Weights of a small transformer language model.
Size: 14 layers, width 256, 6 heads of 64, MLP 320 SwiGLU, vocabulary 4582, 10.1M parameters.
Training: a variant of Adam for these matrices, 529M tokens.
Each number is 128 + 24 x the weight over its row's rms, rounded and kept within 0 to 255. Layers, rows and columns count from 0. Numbers have three digits each. The size before them is the row's rms in percent of the matrix's.

# layer 8 MLP gate, 320x256, rms 0.0548, rows 210-281, columns 0-63
097:137105135107140109153163123120163107154148163131136100177141110082105164116120144184148136075147141100120122154156094154150113173118150127117141146113141110092148143108130156118114069117088089
098:098109077142123149165089104118157134109110156091137092093159088134131141133143088102086146141094165178135131135122109151157124134094200157120112131111129101111133131152189128107158145107174150
093:120125133153130143090090107132136121155151153090120137104108085134160115154113143121146153101068132138142113059135111111124135087141152104108095079120088143073148148152118165122136103119109141
100:142114104148144101091124162107163105098131140105151077141151100082189113099134112144153135105125182135138112135150099170118119120155122147106159121111111184147156098164080147132132099125110079
098:133149116104119170151087129148123036097172168118106141105133114098103150140085122149105124136099099119141113119127075109130096161185149104156138104145082097137147106132153155154146131138132123
105:118134103123171150148170124104111113133128151145123184124094116103108166109136166186178120131141135068125127128134097170095073159119141168106125140160144114108139148129110135144143109110148133
110:150073125112101136134129107166118105107126140143117105136152129112122132079095193120162156112093137133152094142126153158107117135144148118147114125172152129091092140144125150133086140124201141
106:145114100141098154138136074155115120125141164126163138106129138088153149119117119134128134164116172099136120134129077137138106115137142128112137106143151082127115154143108148095144136109149146
117:188152101134117138136091118131138172119120159093150151151142147108134148131097132115133087106127113116145108137132133165114150090123142132116116120097151099131187135118146142077079160120107119
092:112119129112151130110093142120111130126130169077117134125148131139123140160096140097149143137079183159106135141102085127173188114102130162127121131099130138120157135162112198154160111135150115
102:170126134112109159110111139103153166108103135128087140145113091145167146132085097110130150141144151105109159127125136161154102098153124135158103119154167117146089158145170135146114088158098128
082:149132115107117160112112062135140129119130108172134121126089131117130142078105147142180159110133126112098160129146131103112128140081134139153119084122105083127127169140142102146156111105117107
097:124155137148158138174147125095135139115123125090134173099126121128118134113116158077123111129114105137115126128152109105134136143171093118140163125150191114094143106101120073069149082122091089
109:143127103078158107108118100126110147144119117170128128115157114127170115120108134126087133148089133126158091118121124139106122110159133163151111122107151139113087095143148141145154121169172137
110:141128137141147094134110140111131108145181096157135173125119119054100130152142137191170133166177112148147141130134080155092151129139131086135107114128112115118138145117167146140147126113134160
098:113105115086137128131148130091158126122097142153092121124128109140147123069094162125144101119161130144155158201109096139126127123099154147155139137122087107120126130148105162180086110120109167
092:090139129150148094115070123145154166118176115107107140124163157154137152094156082086122137123148177116145120082145111129138134157111125103158161167091126103079143128121098128129134073116149144
098:090155092083146093108112141112122147127129119092122152096132153150124108147119135156127100134124126145165132123145152088094156118129136163140095149115159161128165138131157141110110104133100094
085:125121109157162164138135093119104159150167094107153134177142095115079180114135127157093109078126123122153112135135097143108121133140144168151109111146113146117105156154139137123139132100166106
101:141116108100124118151112146145146109097148115108097113119135092149132142121134110117142150176105125123106147120161188119130092142142163122113150130186113124129141176084190142131132154164117130
084:178133083177103127141130112054127124082130145117128162147146120135125138137142093131139117121127136106143120090136137126113110105154124145142126106126158136095130133153124156129156124167126116
100:133146124113042157123147137129116123105106078149161124136156145119094117162130115108107105132130143106156140169136103129133141113127128114117118133122134148086145151135093153111122117120153102
096:131089101197101121110126136103102123131147100145088130137168112121129127158090132145096111142089156116117112089103135185103176128125114096124155139136123095128118110153110105125181138139125175
101:139107100123108105109116083143127111098108138100117121132124110118099142154081142150141140082129146118157122135150136141090135144163112120133132110151138126101145116090123142148132189134141144
099:134106088120139110110082157139141130138131126120128103082175126133119113102133128146122160139121109117099107159149121118142167121133149154162129121141106123081120124106128146084105106093142129
105:162135147102064124104078134134144121118143117139078093123080128128112111114102119137110149151106110089120102163088116121088157094093126137112169121142137130130119121147168147112168137100152152
102:193158127109123099149102148102128128122135108181153130132124097136143126123107156162114110125118096159158139168108091143119151123111139127119108077131175142107125126135163138101103172132134142
101:137108145141122169094124084184094102110108130174063081100129087097144144139171108081133138107114162089120123150139114107125113134126145163084077147125125099135163087131140142140098110161129150
104:133093131130120142134111139104115102090114116125125159123129133094124164107126150104149190091151140130140136148165157103104154130116139139125118132142143122113146117146125130138116116138125146
093:103120124136122100147117170119174128161135144119112158129144120127113139147101141141128112133104140123125103079118146125176112140138148092110138104126137096093131113160085134132135162071111145
099:115125149139108136150109101122063143122117101126117118119135141120087117101130154142174165131144124079124119104160157112141156142128103139180114135130109102146135121111141114163106126176112130
097:131101054096105176143079110149143146123133172145113118160148130137109127132086108152131134135126146142165122147111144134086106156129150135139139065089128121122128157111125116128122113192098187
098:165155131131155155130128111131099096140162122173112149139156106130131135096156116072135111159139089134111160117107108108118156119141150066121128154143108092139123132128114148130184161110110121
090:137122118154144191087149128130124155133092149094125073104118129083144106131139150156137097133111127178113106112151138130146167111131136131157086137152126149117153149100143143140110169142148100
103:120120123093134112132103128144134087119129153141146133101160159135144133122117146120179148160100151093097153066113117102172125165139175134144127132178151091136147157120115139129130115134188135
107:161131113112121144092090122115144132136127098162113114101129089129084171114103136099130135156163138118146136142147120090142156084109140109166144136144149150106118189171141138132132143116081110
084:119132170160131124121142118132088140150107138187103175147149128131094112143133155153100085111147106103158132145152098141117084100141123136152095102118131151151144155133135063153107128113121201
091:121140145140121146156090112131125162128171127121147092129125160147124145133139159138122102059143138117117085097189118096141105130174085141147174140140146093103146183098129111140106142153117106
081:162122106112169105170109139125156135118115128163133092107101110111149151148112127093118107107105124116097135098141116147148149106128169136118118084126126130105152148105168140078122145139119130
097:135169119126106121135130136109147166158169152127117099122153158121133157126110137137118123069118092133145107130142131140098129093133131111162152105158146115086137145140131105136138112111117086
103:142123125113119120158074099150094124143105136121105112106144107061116113097108154119130144145126136135109113109081110150122090126137120194112162158164150116159126194129118126116128122192089106
107:125134100124117094134119120140144122122106084154148174135115081116143122123107117153161132119120148135135147139119155144170108161150142162131116132073138155161106133155141129096133149127120153
101:105120092116109117138081093122127172139130166142127142136144123101118105156082147136130078145142124110139153137145114156162115128130121129139120140104163114137126143168148128123108081119135141
099:162112133138090156099158112185115129125122199163141141131105140106117126099142122177124158103108144119111124149105131146129075138134148163141111152120150139155123158132120094155146139141117141
089:124148152080119108150119092120133137096129151148155148116079154137103132096104113152153131144091132133114126093124131125180102121095143093153162155130087137095110110103075135106112135119112160
101:157104105094131156106124113118106169142136115131121079161135091141110141102113162133142122144118125146099102145115142092143129134165126145144167128103128133108109108084091142139175128116171179
088:134125142131127142117086141142161138104190117113136112158129092130170143111136109141142186123119135148123166111117113109148148098113109120149140122133105105116112111122189168125121136098118114
098:139132149122064122085137136121193116119107115154125141127140126135106140129141090124145140169110136113109167125117116137149145166107156114092153103138124089113146175194095144131115144162128141
089:145123110097147116144155105116169146121090134147161130137148108145141149118147115111086131092095156143141111099162108139141090164122131149130144100103143109141152126116100126118136183150125149
105:153168089123150130102116123103124117113130131111093122170116116152124125125115114147145111145104113120119135093162191103112177148106141118135158100134104127129151143106157122124128156143125128
094:097093143106112133114143160080106122113088131095125121141127077128121168151160117164144158143099130099147117107092116118184140098065168140165146131110105165115130164107102119118147118098167114
089:109108146126098151128136157142107088111102113137092106125119108141134147147125135153124118081145104127136127102110098100116107143115112135139103128125144128106123132137083146134138119099128146
096:128136128129114107141102158122121127171091095120112174127116098130144127098124121117118074160113105099163130139162128164130139115130118138133132125120128151139126068137138129115141119150135170
104:156144129141146082145107144106122107141155091091111163090134112137149110106157126162137129138153095121084129128160148115082126134124116152119120126112161144090110135135095132092119135150111131
105:170126108107118121117131146145127112134140139139109118131112125142117165100116087113145162134090119170085131144104098126139135130126098129122135130119145114127137137128124149099105124118140101
097:155145090155162135113117119139163119137162162114168110111139126135099155119117105093139111095122168105117119102122133148173125141104153167164141151104150134132094166094106145119156117169158147
094:130140071125118111144119111131145134140145146134124124080077125160115164097156190103134131105148104136120109120118152124106141163074161142125185146115163101100125122120141144116111132095110141
089:107109131129132088163124139133095125147086130145140145109143131138102162125121156138155145104076141115113154091131159119131150123068127124180110108129138117127097092139108125131163128101150168
105:132128119139090149149166163113145100177098097102097161160131117122096113151095129125125118126125117135086166170147118140190143143111108140159135147093144127122150166112149137114110144150127116
089:112153119123136146099133118135096078176125119147151168119189156123125145137147169138086100083145120153143128126124128122127091145113091090102117145141131149102128118159110078188083111099097144
098:127166115137147130128120136122158127159140110136171126172120078174124144134114179142129129114160150158102160140130141136155111132153136144127129127094125141175139106145144142100122143098095158
100:166084145160110098126107144121131134138129159118135143126161123096114180105125134078129087124124133081110143085124112144127100130112145123123161161106139129138162144143122137124129128123137119
104:136132127139144046111143096173133136155125130113191176120131126116121096118154104096125064125119134137108161164106096160139118110098103120132172095129128116124165118112131139110136175070132122
101:140081097144095182148144172124134106153131118067182138105163119111143149087113127122146147118106150077115107133121124129099156157139119138151172101129115122112112145136129139122165107122152126
086:135109123169155152121098134095129160117083118134107130193119104103132153117111156113095107122079139115149128116095121163125164154171113138109114075145145131143103112156127147110103154109118102
104:140147128126114122135099098123119114115115081140177140115105094110186132100125142119133142115095128135167109168165114162165167121113151067154126114108131131138142177069113165107075098119137137
097:130135138133126142120132122204114156156111143144126139169094165108112124125133150127107096124126134131105151143110135185173125140118114158055177116120137090130134109175075138126152099151104123
084:149158096157110162143154114137129115122104140114133140135154144145152149097150161160104130110131099109146125119122110117168126140134167136142092087130143127097117155153137118115098160127098114
096:122115099140133169133102088153147112105129133144134117124131089147148108113142130161162122099124072143135139138110126114110116174148102147144096124119131165111132148095139167121100124125093154
107:157105119163141126142115115107180131164116125100141094135103135147100137114141162126116095130120138101087152135124139191140125110104172128119128117128172134128109145132102152116177168169108105
087:144128093137120109098099110130143089089116145135151143114184123138104093119104119133127136126140091166107136101101131128132162105120137135122108087142140096085110201128145133129123153110127152
093:169190156133093120107101153147132146076112137124139128106112123152167134169101136137117110166093146098105155127115094115115154063154125136108113102096134143114154108153140139104119097137158158
# layer 8 MLP up, 320x256, rms 0.0548, rows 210-280, columns 0-63
096:136109154142110121131112113107181145087121162151134120164123121158127130127115139095127112086111095124136055138102125116111083109123135156129176098077132121074117166161155115120151115098126138
098:125127125166091153163162149119134096138117150106115164146123133122179131124172122104107113129120158120136094105133144132093124124105136186145108116123142117132114127172081067125125102144106143
096:108176154180195066138121129134099113135111177120122179117122135136144097153163141132147096100105132129144142136112114086144133091138157129117141104113103141142156125138171164116168119081108126
098:104144161090111078143096110162135171121117134141164139133130126103099129140114128087087143167100097162090143125112125116134129187156114133127132183104121138132101129105108130124116155155133120
105:106144116141126117147138136079136116148159092122146148155143126105142125103109194146115112119156141160118159107137159130093151110109130144065144115132141130133105092109077142100100148106102133
098:150105128160130099096150135118100131144159128133117117120107120127128147134143151148170152096145124120171092133127106163135091153166121130102119114134113191116135149124104129130162152122118135
103:142076129079133114082110079144110121144120161116172155153100148121128119105172101136098139159118117163124114134110085155098128086149092088131101124115114138114161128103121120143134101129125112
099:124177112107121162114104097084143165130114130120153150125181149152129145119120160137115050138150099171114099159086111106119136097138104133130137117106133088147152070145137187147139108139155147
100:125129121115076138130145130122141125108137120146147095144131097128133118104118126108143143134103126144122149123124145116189114094115166080123124150103135114101107151101084141157178140094096149
097:121140139157139101095116126130146130122205127088142115127132094146133135135133122132136148141109137129134147172105151133083183112151110117125123170110167090107165087080108122109129077100150145
100:154115128148169091132151153152169138169076120169144099152108108126106099148164154152141141152155139141104099174117131093103131140090089138126160164109084106122118138098094134122150128148147132
092:128114106099124115148102102151131142137168128105106117134169144150134139153155122139113120142097084143166082129098129195130080168114163108119097132099168128137172128130111142099123157150159113
099:166068133139129092156109124156127112154145113164107139115119105126105122131133089100102103133138099117164124141098125120149173136111167116133137102130137153140158065134122127140113158100146115
107:134122108150121115140119132158156173112181138097161151139121117092100148093155118135129105145117121107117115113144129081125134132162123113131114167121120107130106115156111129095163154145112113
105:090138160149154149090149144119141138144130083146094135115118134126119132125111171109129088111158115146122085153116132171140083120120125128117169150127147091133106083084152137152071127122100154
091:150133099133106131143133090129102123098099104150111164166130154123128100132162126128144129125166155110135115163111107119149113168165181126139170129125145169140128164098163130148147132137121133
096:150124107103177144119138137142143113123116114103198111142094129128111157145107124114137150135137098185131102117095069149124136105157127161160125128136130118137058115150148101132063149155108114
110:129136129105171105142152106101150110148114078129132160118093089141162126145125173123141112122147105142117150149110137141165121124134086129127187109124139157107092118105106121109149135117135170
090:151128098136127146121148098123146198142124065124147148128136158121146101168158140118078081130137122155119131154164124076103127104142122103111105093118110138110145149130171118162147064119175081
105:178127082139141118100125135089151164118121148155128134099127152093125127118098098115129105096141171064112123141135061103114127123131180142088149152151095128090145144180108156110169141154147118
097:141127146147095150104150116070135139141172106138091130129158126120155144131114163143139132100147150135135133110099128127102110120136130147185108156143095139127124117123092115152151125108135131
099:148145116132121094137136115128119080142118102110133113133099140126134120180155106116154095144168116129103136138101144144093117163120163142156128147156118117144147134115136115132130162185141140
102:091123118098133164108109130122116139167088156116106152120113135166167148046095114110144127080119118112130112122132154110167145106115088151107145098155142161172143135138144100113124140128101123
102:128112095192131099134120173117159132131137147159126176103132146110115141132146132146163093090153116117141115152154154118139112129155087174154086139134145129127118132128163146140101169119122107
105:148161122118117179156124110133111136116114126127141099148116140156155165165117123158109139102120144132139081083073150120157153174124093157151135151118140126122108117117137111146122093101076128
104:089109136152121129129128093161139149134154121116142148131099108100133161109141099189146144128134137133126142152133095136145180117081129119152122152136136102095140125091169109125133150141141162
102:106131133141115129116104093146172148109062132137181134112109172145156120139156118092112150064111120170172135137110149166146138115108124161103105171143126104202121164167149187165121131181120190
098:143114156121153151128133151095130080118144161118165126126179157151184106148117138114155113149178111137193103121172141140085131142143129128163195145115149139128117168105133094117169173082162136
097:142155121134116110133090128117099134130106127154072122146156186125126115150107151119144148144143093152101121124103128110121074125176117148132155118161080163130119135118184092119142110149154082
101:087103120106101131100110171133120084147087109145120107105103149128117133099103159122091080112136130119142147116115112145147116124127109120127099125137115137165095150150118123122124149159075130
097:130101134140150089129107127160121151096133142132122117131138143127122135138083088130061117096117090162123123117097103125143110152128154091110078128138144121115096145133149082133069103118111102
100:099082128104119153112119118137094147104118179139090103166167156116119144125077140149104116160099175128157081153112125115117173178181155129100120118122099119164117164095098148101118119123123134
108:146135130183091165123149110125109108104095101159115126160113146147104113100145114117122086134156157103117111150110119135108118148155112145107154134132171116166065142142090121146144166092137127
092:188133093167162156149129139107133140112086122155139105123106120115161099106155139113135193088104110149130120108145119089111129082125129096180143129125163148140100115134128085144113106127067100
096:127127112131140132102104115152122131126102121066197132125141120141071158125125109144104144096096110154058140129102097145107131134123125104130127089148133112149130118161119132153119197115126086
100:155115094110097133160123101155165136080150084136121137154078106109125153100150113110121103127162134101099121118132149166120160082119130130141121137155182084166143121096162113163116116135074088
091:114122102100128152134119120121141117152061149129084186110129179112158123148121079100117097160114143099118139124162155122075130109122078118129125145132105152124114173179111107121124105164153132
100:122109119115116153116134156171146099111096101097135112150097117115161176082148103133130143146134111178153170136108138112179134133162096125118129134155115129183081102124075116126098153109130103
091:110133143158105138155138117116147121135128126123109104125110103110139136136131104110126145134119132127164148150166089128136129127156140163190142153150147138151118140126179114145097135110204105
100:165129138152073125060135117106143134100140151149109110105107116132111130121112124100124133131120129128158117126159097153125143111155161147128158044155097145132129150102163121136135121167131125
103:142128177135167134114102116110162117103079154066152167133156133145120099153133148137157152154127128112095097114122119119107119136130139168124180098113155137131130091108125131098133103135112112
099:146163112117113151139145108148126148151108127151105134116125163124153151113194130125118130149163116128145130098157133121122141164114086113138138128109139158145130133093143134081127150098100070
103:141136107115148072098128138120155118113147134099164089157120126095184156106133143135101144102158130155098090140128107129169091155134100097129132177116142089108109154113157150117137149128084103
107:125122127108166126126115137150144160119151107124149126163138156097201075106132140146080111155135083124100119140111088163146101152100143085104137148142093113134092122153117130123140112123126129
093:119121121126092131091135127128195111105105139141116129160112174145090109137114113119170133142117158166190116132134114136140120145160182126116182148138102105174143136111120152119097133129120152
102:121108108124084158082144086124145160107137154122147100141160114121103099102164060138124141158112095110119090153138150114198130163161132109099107156102149147121124076117123109162137123117116109
088:127125143146121147119169130121086132146112117181074156100097132139161097158121117127167135143138107094118193122134123146138120138087121125132144114110105116104118147117125116113147109114077138
099:161109120115122157139122104132163143120103140135162122098121110155088120124139124111108194120131154183166157090119139113133126155092130168106143143131145158184109136165143108164130115144157097
092:129146106153126132133140101119110157150112136152131133114116088134149145165123106132127140163145126145151136105095096141137171155132097142101148105097138103115143081105124138160139135152125158
097:160082138102103173108111132159082156106100092144103133131132146132123153147123100169103162166160120127171109149141147147110132141157157130122148168144113072125116139087105112162104175093151154
095:091134156116155155099104177086119179096141142148123109148149148141155132144136130110124103090122161095119119111101123145150115139136096146121158094117129097096151125138111139117123160151069175
101:170097101167123152120114153098157122160126126125116109161153165114109121121125099154131118130106090156153119129154105142157120137114150077125153150110140109115124116188144133155095143138109126
098:083158104127125141068178131109126155155146114137125138158181143123173142116083091083157076120121127128131119132137138132136093112142157149140154119088147150154117126147139125133159118106132130
098:132124149135108115144160116096106088106126121149102133124079152121136136104091157153121116150086105146143139122140136152139124148136157130133097124170154136138160120103154141129098142128090123
095:149153134141148203134160130127107091147130125126145139090126127132137113141129116087148095090135170094105122133138171151097112119102140150094115147175102171097137098144103113137108158102136151
097:115113110129150116140108084131118127153095097153137165124141103136142136148131103123140117117166126131126119147141108100125142120165138122122119153059165163118148145131163139107121168123144145
100:130144134114131161140098148093104160134146112130113135120156104162083162135109150118151091154081143139144134095099118128122177094149132130146105114133147118150117177145127155124165122159140112
101:148097158085118124119132138110160145162146117119119136105151105102143102158146092108127150136133107160141135135110102075150118140100132131123145118104158120139121152075133130175146110107145136
099:138112138142114128146158108112165146109131153113148102119118118136128108143091096131143140082111104115125114115147109123123106114103131094137098087106126075127115121135165064137115149148102082
092:107105115114110138073096079113122145147172119125143104106137093144140107153145116167147111109112140115138112127134078144176121122110107128142136105152131145057122148085089172096140169119133144
102:135131144145082108127134167115081106113140129152118128151131114119167163060146157116105118120143165103165141130107131084148159104133129135142145139106126106139148141119147135120118143178135165
100:176124145064125128117114143136123136107197124164120123141111109172140125098114129128116174155110115128124139137094093094121136114118090160116148102141131124145133082180110076100093138099136073
102:103144105149128101160130172108115135103156135144123124123109097144136094161139157160106117121162098148140174137100147092063120119124136123168128134116138159180131143148166145162156162162114108
098:153115169160126155044145086178126092145126109141136110097148113141111095110137137118116091123125136120114117102153165112136127100103117093107132154138114135118182138084105102169140131120106136
092:138097144173096084110086163101137137122141144096114068118109109110152121132165167060127110145123134127127078141071147131149161157154083134105104131114097145137099118099142175135107150115110146
099:101106089131121167129159109080121136118152135155119066105138136140143120109091128139133150166153124176128104130163091100078086162128161130138134109124084118139135127103167173121117096162121101
099:138109142119118125100133118128116136104082091124145150101128118132139150166148151173090151062119127131081100129174134171168108163111111147158109134131128179091110115124094145137168098145145166
090:138127131103117139134128161127087121122114095071180105186117116152164079137122121117121084131127145158106120095109169081119108146132125115097114146157072118112157146151160113133110170152079092
107:094167091137169151109119111148117132201163133101175127154092110176139108095106131132134128126138092169110159134096132117126109110152137108138122174122136137129099129140178147150119089089131136
111:154136141175138103072101148081180138171122124113149081174140113137099117153115137083116128125136096118139093116086164110139107113154133139085075132132090142158122132114134127106148106192114079
096:093105127110159104134124106154134108135097126145152112153159127132126103126097107140126109149182113160163159104096111089119168142143145156111147102151116133106119144152128119137074138062140098
# layer 8 MLP down (transposed), 320x256, rms 0.0468, rows 210-280, columns 0-63
097:149165143124142122125130102128113137109140160154142110132127100113105109091102148143075142143151135109142167154118120141099143080131158138170105157144151159112158126140132110159113115110128121
101:110107149100133122144157156123113110161131103119086136119171110128135138125127139109136140117143114125147083126097109109136132124131125178108137114141131164177143152149095135111170104146122103
103:166111086148129113127178094107154144103153158129123132148086111114160093173114093121127161146091153107132132120126106122126129141112152109140144136133096133137071109144162130136091123118113120
103:123133121128184126161104124175119125116088153184149143119118138166132092117099099162125151121088118107123092147168121124153130106097092120155113112140120142129125138137125142140151098089147124
105:116094126163126146136102146133129132168104133112100153160128144160107114115103106100126123096149094114168138130138139136095100116153106126129182111100158141099115129108104138166130151076137079
097:128165130148121129136122154177100118158153126143132132132109135100135142127148124161146121164114142146128142107095168115150132123146128100122111138133131116152095150100125190119175133146132113
107:133096134137133107164121139121127123127107127101156109062139158185097123193145112129081112103170130073142116107093136153111132109092110151107088153109197127149124129150167124108114153081087131
103:146133129112090145121164127128114138105147134131143089118115129062150144168114131125146156136119139143170154117106144137162152137131148103137110064145086100136146161123086120099120146120129169
103:154128108107117119157131142106131132134131133141095137105103122077176119143160118148159150115153088101131118115131141151177157119112153106100096131160113108097105130123112129147118114114087184
099:148159138138107116138119127153091165149156118108103144095106107120172093124159104144094171140146122119123143142134127161163179169127141114146185140117134145100154138096147124198133105177111133
099:119127133111154131096097142126124115123124129131141128105106186129169131105165156136136125135122136110172097150136147149133109129107117122119140104131106141131102145139102123080121135142072108
098:126125099123094141128115093122109085113119113079098135120158143124122147136180102136151123136106096155081114121130113136137085117138151148126104101117123121118123128146140119136163129186111096
094:125120117120128139116109160133106120124116146115124122159110114129171158157067138161147125108121165069109130112147120112130117142126139156094084125131109118138148144136145140097127104146070116
107:117139115166103119122137153112148140117140167132147140118140112156107137139153139099118127127172156105132121103139106144106113123128128102156160101104080172098145130087156125117175148083167138
106:110083123129126136124147147131108161088133137127080129128177141136102069177089097110136151122179098112107124155104134089115143123074141134136127162155093151099133120137135137138124117159154156
094:166136148135134151137141121133117064127164086124143169147087157153109108176124136128172121103149149134167148140133112156168139146119130117163120150124153142118129110107138116114178135099133111
096:138141140143109103165148130099100080112157092132128134123122143073094128108153131104124137150166149097096114128121149122092102122097112117103164093097130141075132157127138132136129128088152107
105:116143114088163109125160150131087105080102092112130108145141121139105099165130134180116105123129093141131142151097132129130107134158135129165123146090135131133151133161108119114157179155096119
089:152123054116107119124066121126139146120128133144150110078117146109158085126144131100140150143134103138098168123141137132107136134131085113090121132129119104136123091129137135103142138097089139
106:135116153117148155139104103106134139144129110140137121139147148062125159128097132103134110165114183092106155175135127129121146119168134132125127112142154142104078084078159113102183105092129110
098:122128125151104106113082141132141121146141123123138144078127093151164156158138175143100125124126166137118186131144107128121146141158153116127132104165140124146120148140101164141123134116139132
100:147132119112092157100150099151089127100083119137198106141159134185117134169137106142131091118105109164128123138112113124159112120141125132145136120127141114048127112119118138137140127131110105
099:119105145120112117125107169112128148112122113108109141109119114163127128133127099121155134084114109108150117171108173146129098102141111155100136100135147065106180138126082196095135101089157114
102:155155148124107113074175095098098126112090148118126125151123109156160159119124133099131108133135108158173127138108094138138146135127124128139088154126152158159164127112145102168148143147139144
102:106139101157149101146143159146132121176163151141135104128143152109152125123086132170101103171115128145110122149121137134134115126161142139102139108132126122143101119149106122156132100091109156
108:142125144130106131117131113104176123128139114167133142139149135151090150081096176146105131139152129134095082112157093173145136103098102131128090079150158137129071156148133091148133121100139147
097:136128151093149155102159142123120130108138111127120166076108099183120120151118134123123138123100080178138129138090082167136140115161101111102113146121151161095124140172106128163121168137129117
102:129120128137131148103128111108104109116097153075139135120145145114112138135186128115131109160124147146107157097114105117123125145122149131131130161119171156112135088102111140128105116125093130
091:133147115122123140150154092135117100177139163130135120127111143172114138130159159123086157129119134125116153128102115105122145140169110109102101085111122109153168148150138183116110138134122094
104:100108095122177081136136144145107092124142150133170131100156157159131091136137130148109119155127085098110121071131120141118112136109147110167139068104147089141113098143165095168158108137152091
099:168141114119159123096140074128137128107151151071154140146132137136140133129136134141136143103135096117124181159156144172133152124096104128089144147151147151137119102177167103154135146107121150
097:067085132139128133141154184133101133155145122159068141176149140141073089152086177150138143164145134142098118135130158141093159133137135177121114073110100117122099122102110139100100144119142110
108:148112115152147141087153102119113154149126073152111126148080090149113142131087105125128115138104114112130097128114148141125155129085176148169120114110114131136094137145118155128147112160146170
094:133156123134096154098161141137138115124153136124161119151131167124141137118162105135116109152104087115132108154123173122140100116178125086150113148131125130143147144124154114158118103139130158
101:120105116151144119176155148094100141126129114119147156119106146147134128100112154138170089127096092139141117116094151098171160124142120106120116153177119098167143149156146124149090142148140098
101:144158117122149137161094175140081117153113085120091132116092116137127139138112128135091114155130169104121162159138129144111116116112120128096109121139149152201113155074097138151102124138147137
090:159088130137087141121147114117152159134170123122119131094116121112125133116116143091140159148115121160108136110136152108139127110104142119122129083100142116128109114103137164082141123121119099
097:165146149187124136131142125108106117146159089141129133105153155094161137132105121157096143132139156142084107122127148128170140090152132100107120094140136138129151159127147107105146084151167092
097:146095135115124110077080101150085149156144114109144111133103117107131130131105138105096131156153127123126152159160123183111139138146107128138093132142154135150143123131091123211115111127123133
102:147156124104152121134127136108156140136118124117115166114119112126090108136166158116119100151072138111130141096115149115089139119189121111092145137138104116136155148119145144092106166175180160
103:149144126133157165105110104137165126079136122108138110094112154123159099130140154140160110150137131134139126139164137145121143127156154079135140114126113134163117081098138074127146114153171109
104:115137115153125128145077128072170114143128125141138186127076120151109111103151131149126137187120142105109163087168091136145142092129139082111145139121097155119092137116114139101142101097114114
097:083090099163124152155111156168132153059149132126101135105141158117109123171183077145120123145131132122137118140119146120095140132080110112094132113133107117139150132126103122157134142123175136
106:121125131117154123143116134122158127116133118134128093117115111165119095159132127141123170133139091146139126152150098127112096123144116167170154137155116109116133125114132131116120169101107119
093:184119141117120140134154135122146152137115135141159138140140132127148119115080091117120140136145147139097129155097176148105133128138106120138130137131100127126177119124132151121150122109156146
098:085120111105124113107114086107135130082138119114125151107079111181109128128131127165123134147095122115122121145133107081172152131131142139155120097109128094133072107112133108114121088116154133
089:119122120115140137108123126150139145117143125097123135136160109142121159105092120165072129113143079150144113128104144097146129076114155116138152150132111137106085132111158174125141112096115099
102:159100113124153143166158123111091149122120120119201118153119060131102105154151132133132120166171147125123129084178097148119150106147103115117133107157138160096129183122143147133144114103124109
093:113109148146111171154150106115094136123122110108124141159150152123131146143085133115148088122134140089154098096132156137112126111157148122127138097157118142121134161157155146117125083111121168
100:113129147109139149115096129120132062125134123151112113139100103093134097134090127105113111108095118103140185125129151120100140154117128122127195160139106132118128140095102122115136157140152207
096:133096115115110131142156166134115052140129136113129089161103138118138154101112156147184127139101130123122110136126122138113114103126139074094108144146093120153187150072116107164161086100191116
090:150108144133102151139117100150089100103107121190120098140152125145124147138124149118180120118157126130141126123143111109157111115135146141133114081099186143110129170151076100206171138092105125
098:171102171098122100128128114133145133129118103159166080104115088132159136178131148142149155152146094118106135164112121142139159122091132120132126115130150143093103147147135161140113123103108135
100:121164115129134132175103111169134145141154119150115166119133133153131119084175160124156148101182114127093095085159102154133143090136099141149127141145133139129092131129153098104143091135115126
094:158117149120129153120124125121134141106136125145160134149133079138111130136166087135133133155104124158143148150119148144101149119131136136104124140152109070105172151128106146137083133115136131
101:131113162129130126133120170118114130119107158149135145090144090202139127118157115107152143131172091095129180123132144139131101129109141149164095143110154142134094141172113100121137174138123114
100:101156118119099136113182140100110137171138125078117164182106115121137120122129163121147130121133107109122088120123157112128111103128133137101160092107164109140140163168091172123111129151137103
102:138126148115120112162075129129192108140186158155132145122109104102199087125125124127087187139152152107118102143173104125107133135106115135107145135126125144114084113140131120135132124092117094
101:156139132117147109131098129062125102121125144138140107121150182121109106118169099134141090162130082157122160114161120154155125132134143147115104153114152152095145087126159150127135101083141088
090:093109139128142129129155152116110129131094122151158140118129129107093160145184109072070108131138161144117156175186139115089107079132132102129103156157121136128128133131094106125127124120117130
099:120125135124097095122181107143125106175123113086115125134156153115129098169178093102115125119088103129156127078123154147167079133132150107099097122144132122136106141182120125119099090144130122
097:112153113134178087129142145157119142139140133111147121108144140155158117165121130094154133105108137135131130119134124146127113103138119114089130120158121112112172126145171095128128143146140155
101:118131142116081125132132077124134163094155105152130124110162168160140129136168121145116102110152132095097116141160142152149160106100138117132085163191109124110160141143101139106133119189127139
102:095132172156086127128153148132129119122129145136137107140113160103136149132167180118104162122132152106123121127138160154122122114138167111112082150171137151124149134148096133111098151157146144
099:100124076160147121158145123123082128130142102151138099076123147100177079138140131102125129133099141116130155125100132136134120160130077096095138133120169147144163139127182170118112090106150108
102:162193075102093146107106122154092077160135117102121146124072149085130124143113152167131130150097128146130158138109142136109150151161128075128143126130095084159165093107123143119114117132129144
100:115138145135106126110130088136121106105109136167125086157112134099120174151139127117082132123105165134121159094146138121102089142121127072094097100157148176107123110146176126111152100126126123
097:129127156134187117131123151133124142122105159121106117123132135101165123125136131115140129156146120151073123137154100142133114144169103134102152131151099117123113153116141125142115117116127116
098:112125101114116111136135146136145124156156128137152135136122164165123151105116123108095159130116112126103131128091126149139113102150132148150123153157115139114124128136131156132169144078157143
103:130111141103109153103129125165111109163096074095140145135127155090129103143107127101157152120141167125121101178115167110142085157145136103076136135112150087150151122103131165112143056159076118
096:121159165084122143111122114154146120170098116107128107192140153149135130174119103125150092109154094119164162147128136168080089116143136145090100092154101153176159143142120066117088125114124120